config.toml
d_mlp = 1024
decay_fraction = 0.633
batch_tokens = 65536
steps = 5660
Each number is 50 + 12 x the weight over its row's rms, rounded and kept within 0 to 99. Layers, rows and columns count from 0. The size before them is the row's rms in percent of the matrix's.

# q: layer 2 attention query, 512x512, rms 0.0232, rows 222-255, columns 128-191
# k: layer 2 attention key, 512x512, rms 0.0214, rows 222-255, columns 128-191
# v: layer 2 attention value, 512x512, rms 0.0256, rows 192-210, columns 128-191
# o: layer 2 attention output (transposed), 512x512, rms 0.0144, rows 192-209, columns 128-191
q222 102:58 69 51 34 61 33 63 24 34 45 40 63 59 26 73 47 47 56 52 54 56 52 81 47 47 52 57 46 52 68 53 42 39 74 40 56 55 54 51 55 64 45 53 53 45 50 36 63 58 43 38 37 30 25 38 57 34 65 41 31 59 76 42 36
k222 101:37 34 45 48 56 52 49 48 50 50 47 62 61 52 60 86 51 55 50 39 67 65 56 67 56 56 64 34 65 52 52 60 46 38 53 64 44 49 78 54 40 49 63 68 42 67 46 57 40 54 44 25 43 76 54 44 74 61 50 60 78 50 43 27
q223 109:65 52 50 51 40 54 44 24 32 39 52 45 49 63 46 47 53 66 35 65 47 80 47 59 56 32 69 41 48 44 59 48 50 39 60 35 54 25 42 46 42 47 51 53 58 52 36 50 46 54 54 62 59 41 64 56 56 33 62 49 63 32 56 66
k223 121:56 61 56 38 40 52 30 56 63 49 47 66 63 40 48 09 63 39 53 40 51 49 45 39 44 50 73 37 46 68 56 38 52 61 53 36 68 48 63 52 52 42 51 43 53 50 50 57 35 60 40 86 54 51 37 40 54 70 38 50 61 44 44 34
q224 095:67 46 42 49 32 54 52 54 35 52 52 59 57 63 57 18 68 60 49 50 52 29 43 36 51 72 65 44 56 49 68 56 36 39 48 42 61 40 39 53 34 50 47 52 56 59 44 43 44 43 57 70 49 39 33 57 57 74 37 49 47 42 58 41
k224 096:36 48 46 50 64 61 48 45 44 69 48 47 38 58 60 86 42 39 49 57 28 28 63 68 50 43 35 42 51 66 42 40 43 58 46 72 50 32 52 52 38 46 51 51 51 55 42 53 62 37 52 54 61 56 50 50 56 44 41 47 57 53 70 00
q225 123:54 28 49 58 36 49 39 76 49 61 55 58 39 55 47 71 49 47 59 27 45 43 40 55 48 63 39 48 51 38 45 68 47 38 65 65 49 59 63 45 56 53 49 49 54 45 62 30 37 64 57 39 62 63 44 46 60 63 46 61 37 48 57 46
k225 120:55 54 63 52 44 52 61 36 35 53 59 36 28 49 40 32 46 49 42 68 30 48 45 30 38 47 23 64 45 44 49 45 65 50 43 47 51 33 23 44 46 48 31 27 62 31 68 47 66 31 54 39 57 40 68 64 35 32 48 48 25 51 58 90
q226 115:37 49 64 42 57 49 44 43 71 59 25 47 57 37 59 54 53 53 46 42 63 48 39 37 40 75 36 63 59 52 28 36 59 62 38 46 51 88 48 46 65 57 52 41 48 52 46 44 49 49 52 35 26 51 28 39 54 53 42 52 23 72 34 50
k226 122:46 41 68 53 65 39 50 34 40 47 53 57 61 39 47 67 27 54 54 55 50 58 62 55 62 52 60 48 58 46 70 48 43 36 61 47 38 57 49 54 55 32 37 69 52 57 65 74 58 38 61 47 35 48 51 51 36 57 61 52 69 56 50 67
q227 112:47 35 25 65 62 45 58 65 35 46 59 50 51 42 69 39 58 35 61 50 62 24 67 64 46 54 46 34 23 57 53 52 53 34 70 67 45 41 73 65 48 31 42 57 56 34 59 60 49 39 50 72 54 45 57 59 57 62 42 60 68 35 51 25
k227 097:39 50 57 43 54 48 62 50 47 65 42 19 45 69 59 97 31 45 42 49 35 50 51 54 53 57 30 63 49 47 54 52 36 64 46 68 55 57 52 45 43 64 67 59 41 55 24 34 61 53 55 19 56 50 55 43 44 21 53 42 41 58 58 38
q228 101:40 66 54 54 71 34 64 21 50 40 42 53 47 52 61 35 49 61 47 54 58 34 66 42 34 64 51 58 51 63 61 42 45 54 33 40 57 36 35 51 55 55 46 48 48 58 38 69 66 38 41 46 35 39 26 52 44 57 43 36 50 65 41 35
k228 100:42 47 44 37 54 64 34 53 54 46 43 54 66 42 58 99 48 58 42 42 60 56 62 68 58 59 65 39 54 55 50 48 39 45 69 62 43 66 76 48 47 39 60 67 38 59 39 55 35 53 44 30 45 68 30 40 64 49 45 59 64 61 61 29
q229 118:44 26 34 65 48 59 44 94 59 65 42 47 51 59 46 31 67 35 49 35 48 27 43 48 55 63 26 56 45 40 51 42 49 40 62 61 40 82 61 50 48 34 41 47 45 46 74 53 35 45 58 73 59 71 55 59 61 49 51 69 40 37 37 35
k229 119:40 59 68 56 46 55 58 44 48 58 53 30 43 51 46 68 31 47 52 58 21 28 44 34 51 34 30 60 41 50 47 42 48 65 43 55 50 44 24 50 50 53 50 43 57 33 48 31 71 51 57 57 62 30 57 47 36 24 68 50 27 53 59 35
q230 122:49 31 36 61 31 54 54 78 53 68 44 49 41 52 52 58 52 37 57 25 45 26 49 49 58 61 28 49 49 39 53 54 40 49 65 67 50 79 65 50 55 46 54 52 53 35 67 40 45 59 59 67 60 68 56 51 63 65 41 62 52 47 45 23
k230 122:50 59 57 55 57 53 56 41 41 52 60 39 33 61 47 56 45 48 53 67 28 46 48 37 49 39 30 59 41 46 51 53 59 57 35 52 50 37 17 52 48 60 47 37 48 37 55 37 70 31 50 39 60 36 63 55 35 16 59 46 27 49 52 68
q231 077:47 60 52 54 70 17 67 51 76 51 35 36 43 43 77 58 44 29 67 38 62 36 61 44 22 53 37 41 40 44 68 52 54 46 42 55 45 59 55 55 51 50 51 57 40 49 72 69 38 56 36 63 52 56 54 57 64 58 31 48 56 66 20 28
k231 075:25 45 49 46 51 60 48 47 45 57 57 36 45 60 52 96 38 68 47 48 45 70 44 77 70 61 38 44 62 47 33 57 33 48 57 70 48 65 75 51 44 62 56 69 41 43 32 45 56 47 38 20 51 57 46 38 41 33 54 45 48 52 73 48
q232 106:44 52 40 57 60 49 36 43 45 30 59 28 46 52 39 74 41 54 36 63 68 70 66 72 50 32 55 45 34 50 49 50 63 48 59 40 51 17 40 49 45 59 55 53 43 43 36 59 57 35 58 31 51 49 61 49 44 24 69 51 69 40 75 71
k232 104:70 56 46 47 44 38 42 56 57 31 45 67 61 45 39 32 51 49 45 37 76 57 53 44 45 55 67 55 45 55 51 57 39 45 43 34 60 57 57 50 61 50 56 51 57 53 43 62 32 61 51 33 43 50 41 36 46 67 45 49 67 57 30 94
q233 119:42 44 69 38 69 54 44 50 62 55 49 58 75 41 55 42 55 47 52 56 63 58 34 43 41 60 52 66 60 52 36 42 60 72 32 58 51 54 47 54 65 59 47 55 41 55 53 47 49 35 40 15 37 46 25 41 36 44 59 38 27 71 40 76
k233 119:56 38 52 51 46 57 60 43 40 46 49 63 53 33 57 42 59 57 40 45 68 66 64 58 49 54 51 51 58 38 64 38 46 41 55 44 34 56 63 53 47 40 47 62 52 64 68 60 36 75 61 68 30 63 48 53 56 84 50 61 76 52 39 32
q234 135:37 62 47 40 64 54 45 35 56 45 52 44 70 29 42 41 57 52 38 80 48 61 59 49 72 26 42 48 38 64 47 34 53 46 41 53 46 71 56 58 50 43 36 57 45 40 46 68 44 41 54 58 49 41 70 37 34 41 52 62 56 42 40 74
k234 123:61 45 48 59 55 49 50 61 58 45 42 52 73 46 52 26 57 58 48 34 73 65 53 54 58 53 68 49 60 49 51 51 39 45 41 45 56 52 56 50 56 59 64 71 46 57 39 49 52 82 61 75 34 44 38 55 66 66 52 41 72 44 32 07
q235 095:53 44 75 51 41 64 36 45 57 54 62 64 63 51 48 50 58 59 55 44 56 60 32 35 48 71 54 64 72 46 32 50 53 67 34 46 48 33 38 47 50 59 50 60 44 74 34 40 41 44 51 17 44 55 15 39 44 47 67 50 30 59 63 88
k235 092:53 58 45 47 53 48 58 52 37 48 47 68 50 19 49 26 62 44 49 50 47 41 56 58 39 42 44 54 55 50 77 31 59 44 56 46 39 45 49 49 54 35 40 41 59 47 76 61 41 43 63 64 50 54 38 52 43 74 42 46 68 60 43 52
q236 112:29 39 54 52 68 52 46 70 70 45 44 47 72 37 46 55 52 39 38 56 55 52 50 59 53 49 25 53 45 50 31 33 55 49 40 58 41 93 71 44 55 43 52 47 37 48 70 62 39 50 48 37 44 57 55 38 37 37 52 59 49 61 30 59
k236 110:77 50 66 53 45 42 56 38 44 47 50 40 68 30 39 30 50 63 47 43 55 66 54 24 52 53 48 56 50 38 50 51 44 46 48 40 47 37 33 45 57 49 59 60 59 50 47 34 45 65 54 57 28 24 53 52 34 64 61 52 58 51 25 64
q237 114:39 40 46 46 45 52 42 71 62 63 49 45 56 32 54 70 46 33 52 51 43 57 55 54 52 33 40 46 40 44 41 55 55 58 61 69 49 86 74 46 64 39 55 48 38 41 64 51 41 49 45 45 56 61 67 54 46 52 43 61 49 61 42 56
k237 109:64 45 61 58 45 40 65 41 53 43 64 44 51 53 34 09 55 62 48 49 45 67 43 25 50 53 41 51 56 37 54 48 58 36 26 29 49 26 23 52 53 67 55 50 60 43 58 36 62 54 59 64 44 32 65 60 39 46 70 41 34 29 39 66
q238 081:33 75 39 54 64 36 57 41 54 31 36 36 42 38 55 60 31 43 44 59 65 36 85 53 42 33 40 46 32 61 65 49 49 48 50 51 45 75 58 54 41 37 50 36 40 39 58 77 53 51 48 57 39 35 73 55 51 60 43 51 61 67 35 27
k238 081:46 33 49 45 51 50 42 49 61 51 53 51 58 71 49 74 45 65 45 35 55 82 45 69 67 53 58 36 62 44 27 63 46 48 54 59 51 61 69 56 45 69 70 78 40 57 16 52 38 61 47 47 43 61 48 48 51 38 54 57 52 43 48 40
q239 094:40 51 57 52 37 62 40 80 49 66 49 44 52 52 36 49 61 41 57 57 45 60 47 39 56 35 38 60 69 40 52 51 53 55 38 52 49 56 51 66 55 58 41 47 55 56 63 55 42 68 61 41 55 62 65 43 57 35 64 59 27 47 48 60
k239 090:55 58 48 49 52 53 70 60 54 47 53 54 45 50 41 00 57 55 60 36 52 40 38 40 38 39 52 59 33 38 59 43 66 56 45 45 38 48 24 45 58 51 41 34 46 45 71 45 44 54 57 97 55 38 47 59 43 48 60 40 34 43 49 36
q240 085:57 63 42 58 56 32 54 42 41 43 41 37 32 51 58 53 41 59 52 53 46 51 76 64 50 31 44 41 28 50 59 61 50 48 61 47 55 46 33 48 52 46 65 41 57 28 56 43 71 57 52 77 52 37 66 64 56 47 37 50 61 53 44 17
k240 080:32 41 47 42 46 62 26 54 62 52 43 38 46 71 57 89 36 52 59 62 48 53 53 60 64 54 59 36 43 52 40 65 51 49 62 58 52 73 68 64 61 54 51 50 39 54 35 50 46 65 48 21 56 65 52 49 71 36 63 58 53 43 57 60
q241 084:43 67 35 48 59 38 50 52 49 42 50 32 32 42 48 70 37 49 47 72 48 52 88 68 48 27 37 36 29 60 68 49 49 56 60 59 61 49 55 48 56 45 62 42 53 23 46 63 58 53 55 36 42 46 92 45 46 43 62 48 70 52 46 30
k241 089:59 43 44 51 51 56 45 53 63 46 42 50 57 56 48 62 51 59 49 38 68 72 42 61 47 58 60 54 47 51 44 79 42 36 41 48 54 68 55 53 57 56 58 61 39 60 27 52 41 61 50 16 54 60 40 53 66 44 56 53 49 45 46 88
q242 122:35 46 35 64 51 49 53 85 67 56 54 31 38 58 33 53 47 27 48 57 57 53 58 56 53 30 29 52 34 41 49 43 56 42 54 55 36 64 73 50 39 53 47 56 50 36 75 63 38 55 53 54 61 65 88 49 47 39 59 64 61 44 41 36
k242 128:62 67 59 59 58 54 48 56 54 42 50 33 54 52 35 33 45 64 50 33 52 50 42 34 48 51 43 65 41 46 45 72 49 60 31 46 61 58 29 49 60 71 65 36 47 44 45 40 56 58 45 57 47 34 51 44 43 31 63 39 31 57 44 69
q243 099:66 51 46 45 33 53 34 38 32 61 59 49 46 66 42 47 57 66 61 60 53 55 53 42 63 60 63 48 56 52 64 51 44 52 52 44 60 12 28 61 46 50 44 60 62 59 39 50 53 33 55 44 42 51 52 53 51 43 61 40 49 34 56 70
k243 102:51 56 33 56 51 55 48 70 63 41 53 57 53 44 56 11 57 42 58 48 56 45 38 54 41 36 54 44 41 53 46 47 60 44 39 41 43 59 55 60 64 47 51 36 56 57 56 62 57 63 49 81 50 59 48 57 65 70 34 51 65 46 64 38
q244 127:43 43 39 48 55 59 53 70 60 51 51 39 55 53 41 57 57 31 43 55 54 58 59 60 62 27 29 38 42 44 49 41 59 37 56 57 40 65 71 57 41 50 41 57 47 24 80 61 35 57 50 62 71 63 88 52 51 32 46 69 55 42 36 53
k244 131:71 60 57 62 50 50 48 55 58 56 48 31 61 40 32 22 52 63 55 43 52 52 36 35 52 49 52 55 38 43 42 57 50 61 40 49 61 51 33 46 64 67 62 43 49 47 41 23 46 63 50 57 44 34 56 49 47 39 68 44 41 47 41 58
q245 086:33 62 48 47 67 40 55 39 58 46 40 44 44 43 55 86 28 41 41 62 64 71 63 61 37 22 38 51 43 46 39 58 56 57 46 52 54 71 60 50 52 54 57 43 49 27 62 59 58 63 48 37 50 36 71 54 55 39 46 42 58 68 41 38
k245 092:62 43 51 47 43 47 42 47 60 47 51 52 55 52 41 47 57 66 49 43 69 84 55 50 69 63 68 39 56 37 40 62 55 39 45 45 56 62 64 56 49 56 54 66 48 56 42 54 44 66 48 31 35 67 49 49 58 63 55 59 54 36 37 89
q246 090:48 52 53 50 33 49 48 53 37 41 48 35 28 49 46 71 41 60 59 50 58 60 64 66 48 42 53 43 37 47 48 41 65 52 67 60 65 19 60 54 64 64 60 39 56 37 42 44 55 60 55 41 65 65 59 23 42 44 69 47 43 59 71 55
k246 088:58 54 44 52 58 38 39 53 55 29 61 61 58 42 41 19 67 49 45 60 74 62 40 32 39 61 53 54 52 48 62 60 56 35 41 42 35 41 42 41 57 46 42 48 44 49 74 53 56 45 55 33 37 44 63 69 68 44 42 49 58 52 38 99
q247 110:58 50 67 44 54 52 37 31 45 53 59 61 65 50 53 52 37 67 50 55 43 78 31 53 50 53 68 52 65 46 32 47 56 65 33 49 50 26 55 43 58 67 58 55 53 59 33 36 46 45 53 24 51 48 39 47 38 47 67 45 48 59 66 70
k247 094:58 44 48 49 41 41 48 50 39 38 55 71 57 25 48 12 65 41 55 47 62 58 66 39 42 42 55 48 55 53 67 40 63 42 49 35 44 47 48 44 53 35 47 42 54 56 79 65 35 56 53 74 40 57 49 49 53 78 39 55 59 50 33 64
q248 115:36 32 46 53 56 59 48 83 56 63 45 58 71 42 38 53 58 30 48 46 50 49 31 49 54 54 25 53 56 48 32 50 58 48 51 58 39 89 73 50 58 41 38 41 45 47 69 50 40 48 54 55 57 59 53 45 45 45 49 65 41 47 39 62
k248 111:57 63 73 50 42 42 67 36 44 48 57 32 40 40 50 20 42 51 46 53 40 43 46 26 51 41 35 62 45 39 68 35 45 51 40 49 53 32 10 53 55 53 53 45 62 41 67 34 68 64 60 69 46 35 61 57 43 43 66 43 29 57 32 56
q249 100:55 53 36 60 34 61 49 43 45 40 66 61 41 63 41 39 53 48 58 49 31 43 44 66 69 35 58 42 45 56 56 62 50 27 61 40 50 42 47 43 37 38 40 51 67 50 44 39 40 64 56 73 72 50 54 61 58 51 49 57 58 35 82 38
k249 100:44 58 47 55 43 56 48 51 54 58 40 33 34 66 59 57 42 43 52 59 31 35 46 35 28 44 34 53 37 57 45 41 57 70 52 55 65 47 41 37 40 61 52 35 41 39 44 35 68 41 42 58 70 37 54 47 40 20 44 55 25 41 53 44
q250 102:68 43 43 65 33 54 53 49 27 57 61 61 55 64 47 09 65 63 50 45 53 35 45 47 54 71 74 47 50 48 61 56 41 40 66 46 56 21 40 49 43 48 48 61 53 64 42 46 54 29 51 76 54 48 34 57 60 63 51 49 57 25 52 36
k250 100:36 52 49 31 66 62 44 50 45 70 38 48 44 61 66 88 41 40 48 63 33 21 47 60 55 38 40 45 45 67 50 32 45 63 47 68 56 47 56 49 36 46 56 41 52 57 40 49 55 49 52 45 64 52 50 42 48 44 41 42 53 58 67 00
q251 103:52 49 44 56 44 54 54 38 32 47 59 52 35 66 40 31 55 66 47 54 44 38 57 36 58 52 67 54 57 62 66 43 37 40 59 38 57 26 35 50 37 40 34 51 64 54 38 50 54 41 56 55 51 45 50 48 59 53 46 52 56 31 56 58
k251 104:41 57 46 40 62 55 54 68 65 61 41 53 55 51 67 44 60 41 55 44 52 36 35 70 54 43 66 46 41 59 47 40 48 64 53 56 52 57 64 48 55 38 53 57 33 55 32 51 60 60 55 74 64 49 40 40 70 46 42 46 67 46 68 00
q252 107:51 66 56 48 64 36 60 13 39 44 41 55 45 37 69 52 38 65 57 46 54 47 64 41 40 65 61 49 53 61 52 51 46 70 44 58 52 37 34 47 65 59 66 46 44 59 28 44 73 41 45 25 28 38 26 43 47 78 37 33 48 75 50 36
k252 105:41 36 43 43 50 47 42 49 41 49 52 63 51 44 47 97 43 51 48 51 63 62 51 76 57 55 58 44 60 55 58 58 51 31 59 58 41 58 75 55 40 38 44 58 39 61 50 66 38 44 44 18 46 72 52 51 60 65 45 50 67 62 55 63
q253 086:53 67 55 43 71 30 53 24 49 48 38 41 39 36 61 72 33 55 41 66 47 60 78 63 35 28 44 48 42 57 59 53 53 62 40 42 52 47 44 52 56 51 63 45 55 31 51 65 65 60 52 29 50 35 75 48 45 36 48 39 61 70 51 30
k253 091:52 38 39 41 50 54 35 42 69 50 49 63 62 51 50 73 56 62 42 40 65 70 41 64 61 62 69 38 61 42 45 74 52 48 56 51 55 72 71 55 49 50 53 59 28 66 35 61 32 56 46 15 42 61 45 49 62 55 57 55 69 42 51 86
q254 101:31 52 44 53 60 34 49 72 64 50 37 31 35 38 52 69 40 27 52 45 49 40 64 51 45 44 28 55 32 51 49 54 63 45 52 74 42 75 59 49 48 54 52 36 49 30 73 53 50 59 47 45 49 55 64 45 56 50 49 61 51 70 43 14
k254 107:38 41 45 55 53 52 52 52 43 59 53 42 46 65 43 88 34 63 41 53 52 54 59 61 47 56 35 65 45 39 56 65 52 52 48 44 42 62 38 49 45 60 50 49 43 45 40 45 51 41 55 06 44 59 54 53 48 21 60 49 30 51 52 82
q255 107:61 50 36 52 36 46 46 64 50 46 37 52 37 42 57 69 50 55 51 33 25 42 51 61 50 46 44 46 39 51 59 59 53 50 63 57 57 68 59 49 59 46 58 33 60 39 57 29 53 73 60 62 63 48 57 53 61 63 38 51 46 60 57 28
k255 114:53 49 57 58 41 49 51 30 55 55 65 45 41 58 46 51 44 45 48 56 36 46 44 40 46 52 41 52 46 43 45 58 63 51 45 52 55 36 27 45 46 53 44 33 44 37 59 49 57 24 46 35 59 43 69 63 36 26 65 49 22 44 54 85
v192 116:47 52 45 53 53 47 48 37 44 48 59 52 43 56 38 52 59 25 50 53 42 52 49 45 56 54 48 60 58 37 37 35 21 56 55 57 91 88 73 53 41 51 33 49 55 55 33 42 48 56 48 50 55 46 52 46 48 53 53 60 56 59 72 51
o192 113:57 66 39 49 48 55 54 55 48 53 57 47 52 57 99 37 34 53 55 43 63 44 47 46 56 65 11 64 42 53 57 61 73 51 13 47 17 55 50 74 48 74 69 52 68 57 47 62 61 42 40 62 36 49 62 59 83 50 43 39 37 40 37 49
v193 127:56 51 41 59 69 44 69 46 41 47 67 63 51 52 44 49 64 71 47 48 19 55 41 49 50 56 56 70 86 30 38 66 22 64 43 49 79 67 49 46 51 55 74 73 66 51 42 42 48 46 52 50 50 54 50 63 35 49 48 42 58 44 26 52
o193 112:49 51 51 45 48 60 46 61 54 52 45 50 32 53 54 37 39 40 50 75 39 49 38 61 56 19 58 38 39 71 46 48 83 36 71 68 70 44 50 40 65 37 69 61 37 47 48 34 47 44 53 46 57 63 55 47 58 51 50 40 48 57 69 38
v194 100:46 53 43 79 61 58 59 53 59 53 65 34 54 51 43 50 47 39 51 51 61 48 47 42 54 50 53 64 56 49 44 64 72 49 59 52 62 65 76 53 38 36 42 59 32 53 30 62 32 40 47 51 45 50 49 54 25 48 54 46 47 45 64 54
o194 094:51 53 52 45 59 37 55 46 52 53 33 51 61 73 79 36 54 66 54 53 51 49 44 56 59 43 36 52 52 55 43 32 23 47 30 32 33 70 59 31 39 38 55 49 74 46 44 59 49 31 47 65 48 54 68 58 44 21 45 18 45 24 27 31
v195 149:57 48 40 43 69 52 41 40 03 47 73 45 43 51 54 51 52 40 51 51 29 52 64 37 77 46 47 55 41 47 62 40 50 53 56 53 34 41 27 55 44 58 55 42 59 56 79 47 65 48 47 52 38 54 51 56 48 55 49 56 51 63 40 48
o195 137:39 43 43 57 34 55 50 50 57 32 77 61 37 45 49 50 37 46 40 44 51 50 61 42 60 68 60 43 44 71 63 60 28 22 60 26 80 40 50 48 56 38 51 51 42 60 33 40 52 50 55 55 64 48 44 50 59 54 34 68 76 37 54 48
v196 139:48 60 30 60 40 51 50 54 69 48 50 73 53 65 48 51 29 59 54 43 51 49 33 51 35 55 55 48 67 47 30 46 33 62 47 50 50 71 54 49 47 47 49 37 53 53 35 61 52 43 54 50 75 50 46 41 51 51 44 49 37 34 56 46
o196 119:57 33 53 48 44 55 38 42 50 64 46 52 46 39 42 55 49 42 39 50 55 52 46 51 46 36 29 50 55 42 41 57 84 55 69 90 37 42 57 62 67 55 69 51 49 51 61 27 53 62 47 33 37 53 48 46 60 60 62 39 46 80 60 55
v197 120:51 43 48 31 31 53 61 45 29 52 32 66 54 49 55 50 35 76 47 48 56 50 54 49 38 49 53 41 89 32 56 44 51 43 44 55 25 44 41 50 43 49 65 49 49 54 77 54 66 57 50 50 38 52 53 66 52 51 57 43 48 45 29 49
o197 113:37 24 65 63 46 56 40 52 49 46 49 47 42 45 28 59 49 41 55 59 45 34 49 46 43 44 69 35 47 52 42 68 57 67 75 72 75 24 58 51 54 31 37 52 44 56 54 25 50 47 60 41 62 47 35 38 35 66 54 42 45 59 70 60
v198 101:65 36 38 56 40 54 53 37 53 57 38 64 55 46 59 45 53 59 58 54 61 52 55 53 62 50 51 38 86 35 63 47 38 46 51 53 64 29 63 49 52 53 53 52 40 51 70 53 63 54 52 50 10 48 45 58 53 52 56 31 67 43 29 53
o198 097:43 52 61 54 58 58 60 66 52 48 49 46 43 47 21 36 47 55 62 63 39 25 49 44 54 38 66 53 51 55 44 68 44 52 48 24 53 47 59 37 24 39 36 59 54 62 40 31 44 36 58 55 83 51 39 44 55 40 44 56 51 34 37 63
v199 109:63 50 25 41 59 53 40 74 36 44 73 54 51 51 55 45 51 46 54 48 45 54 57 59 69 57 43 40 76 16 37 64 66 62 46 65 27 43 51 52 46 53 52 59 69 49 68 43 47 28 49 57 28 50 48 44 64 51 53 52 46 42 46 50
o199 112:49 54 61 49 42 53 49 35 53 43 66 49 41 58 29 44 55 55 45 45 42 47 59 55 71 23 76 32 32 63 48 50 40 35 75 57 83 38 52 46 59 42 34 49 33 56 53 31 40 60 55 50 72 42 54 46 56 46 45 52 68 46 63 66
v200 112:37 41 94 26 39 55 34 20 51 48 48 46 48 48 53 53 50 29 45 51 39 52 44 39 38 48 43 63 52 60 61 40 43 53 50 47 64 62 44 55 36 52 60 52 49 50 56 49 59 56 57 54 50 52 58 50 44 51 39 74 53 53 39 49
o200 104:36 57 47 54 45 55 40 89 45 39 62 56 50 42 66 66 30 47 64 41 63 56 46 39 43 85 30 43 53 45 56 57 76 78 31 60 33 56 49 73 52 51 63 56 58 51 54 64 64 47 47 42 27 43 52 52 44 60 53 35 36 58 63 39
v201 133:56 32 61 43 33 56 61 40 24 55 49 73 49 54 38 54 58 72 48 49 43 49 66 52 51 50 42 49 76 43 78 59 37 33 48 65 55 48 49 50 48 51 54 60 49 48 64 47 57 79 50 49 33 52 53 68 50 53 45 41 49 40 30 50
o201 114:35 25 55 46 51 60 55 74 54 33 52 46 46 47 62 47 39 32 69 70 50 33 49 45 55 58 74 43 43 59 46 66 58 41 49 51 70 29 51 49 58 40 38 51 49 49 43 50 51 37 52 29 77 49 49 53 58 59 39 57 44 41 57 60
v202 111:52 44 50 42 69 54 48 35 40 50 44 41 51 41 60 47 59 33 54 51 48 48 59 33 79 45 52 46 49 49 60 35 53 58 54 49 37 42 43 47 56 64 47 37 48 57 75 48 66 45 44 46 27 50 54 36 44 57 63 43 71 64 46 56
o202 098:34 57 46 59 45 52 55 73 54 39 51 51 49 36 28 54 57 62 58 55 61 38 52 38 56 63 50 55 52 52 52 51 28 47 42 26 49 55 55 45 31 35 33 48 40 63 33 34 47 44 57 60 61 44 43 45 54 51 41 57 51 38 41 40
v203 126:60 45 70 32 38 44 71 51 93 54 46 65 56 48 62 53 64 53 52 48 55 52 38 61 40 52 54 43 73 47 47 55 12 43 50 43 83 54 56 45 55 55 67 63 59 54 24 45 55 59 44 49 48 46 54 64 63 44 43 39 60 45 27 52
o203 121:43 67 54 47 60 56 49 83 51 62 43 45 45 52 35 41 42 44 54 51 42 59 44 55 50 37 58 55 53 53 53 54 93 57 33 64 35 65 47 46 34 55 53 58 51 48 49 33 46 54 48 46 49 51 58 52 59 51 53 56 27 68 48 42
v204 111:66 46 76 21 38 46 58 39 58 54 43 42 51 34 65 50 70 28 48 57 61 51 65 50 62 43 45 45 61 50 74 37 36 44 53 45 57 54 51 53 51 59 62 73 49 58 45 43 61 53 47 47 26 50 55 73 53 52 44 48 78 72 41 55
o204 105:41 78 55 56 57 48 48 66 51 41 58 50 50 53 42 55 56 48 67 39 47 51 44 45 56 68 64 56 51 50 52 61 65 64 26 37 37 57 45 48 18 61 28 55 64 54 47 42 48 48 60 70 65 38 49 45 49 63 44 49 41 52 34 35
v205 107:32 61 40 35 62 50 49 52 15 48 49 44 52 53 34 49 40 17 49 51 61 45 61 43 57 41 58 68 38 43 40 27 69 57 41 48 09 65 28 61 42 51 42 48 59 60 60 56 60 71 54 56 64 49 49 50 40 52 51 68 50 58 67 56
o205 098:45 57 41 52 43 41 32 35 49 44 58 60 45 33 68 53 50 48 52 37 65 44 56 54 59 68 28 43 53 51 49 59 34 60 53 57 76 27 49 54 68 64 50 50 40 54 59 53 44 59 47 53 23 49 55 45 35 40 57 43 64 55 62 29
v206 114:35 53 56 32 43 45 42 40 53 51 41 60 54 63 43 52 40 49 50 43 37 48 41 57 36 51 59 53 57 49 33 35 37 56 47 44 63 51 39 47 58 52 51 36 57 54 51 44 52 59 46 48 88 48 50 39 52 47 37 66 48 44 54 50
o206 104:49 41 46 56 41 47 40 57 44 56 47 51 42 36 63 55 45 45 41 46 60 49 56 49 37 76 27 52 59 47 48 67 89 60 53 76 53 43 50 64 75 57 73 54 44 53 57 45 50 58 43 37 11 60 50 43 42 55 68 52 43 71 72 45
v207 142:56 36 63 20 40 46 40 46 42 50 53 73 47 51 46 52 63 56 48 49 44 55 52 50 56 49 43 47 68 32 70 61 10 48 48 60 74 56 49 53 55 54 59 54 70 46 56 32 52 67 51 56 33 49 48 65 57 47 29 48 45 45 20 49
o207 119:29 60 45 52 46 63 56 68 48 29 65 52 37 42 57 49 30 32 72 54 45 40 52 56 56 44 73 45 34 61 55 50 81 42 54 51 68 37 42 55 60 54 46 49 38 47 50 43 50 48 52 33 71 42 54 56 72 62 45 68 54 54 74 56
v208 113:38 42 69 57 51 45 61 55 65 55 24 44 60 54 56 48 62 41 55 47 54 45 52 39 31 53 60 60 48 64 62 32 60 41 52 41 53 49 49 45 50 48 49 39 29 45 43 53 56 73 46 45 57 52 47 67 51 45 57 64 60 51 54 46
o208 113:65 34 45 55 62 41 61 60 47 54 32 44 56 58 74 46 51 56 54 45 57 46 51 43 35 85 40 56 67 46 52 50 38 60 19 28 35 58 48 38 33 35 50 46 62 44 58 60 45 39 63 67 45 62 52 42 21 23 53 37 46 38 40 32
v209 123:36 57 53 55 23 53 51 55 88 52 28 56 54 52 62 46 41 62 50 46 70 47 29 55 29 49 52 52 23 68 40 49 69 37 50 38 20 35 45 47 55 46 51 43 43 47 36 62 45 44 54 50 75 51 51 53 64 52 51 46 35 49 73 53
o209 114:45 53 50 52 55 46 44 35 45 65 34 48 79 49 39 58 65 43 44 29 47 68 46 51 38 44 33 55 66 29 48 43 52 72 58 76 36 66 48 55 50 63 56 46 42 44 68 49 56 58 57 38 26 44 45 41 34 59 69 59 39 78 51 55
v210 129:56 41 66 12 50 47 54 46 36 51 55 54 43 59 37 49 63 50 46 46 40 51 52 45 46 52 40 64 59 41 70 75 16 57 51 53 78 64 48 54 55 61 65 72 60 48 50 31 41 72 44 51 46 46 51 56 48 48 26 66 56 49 39 54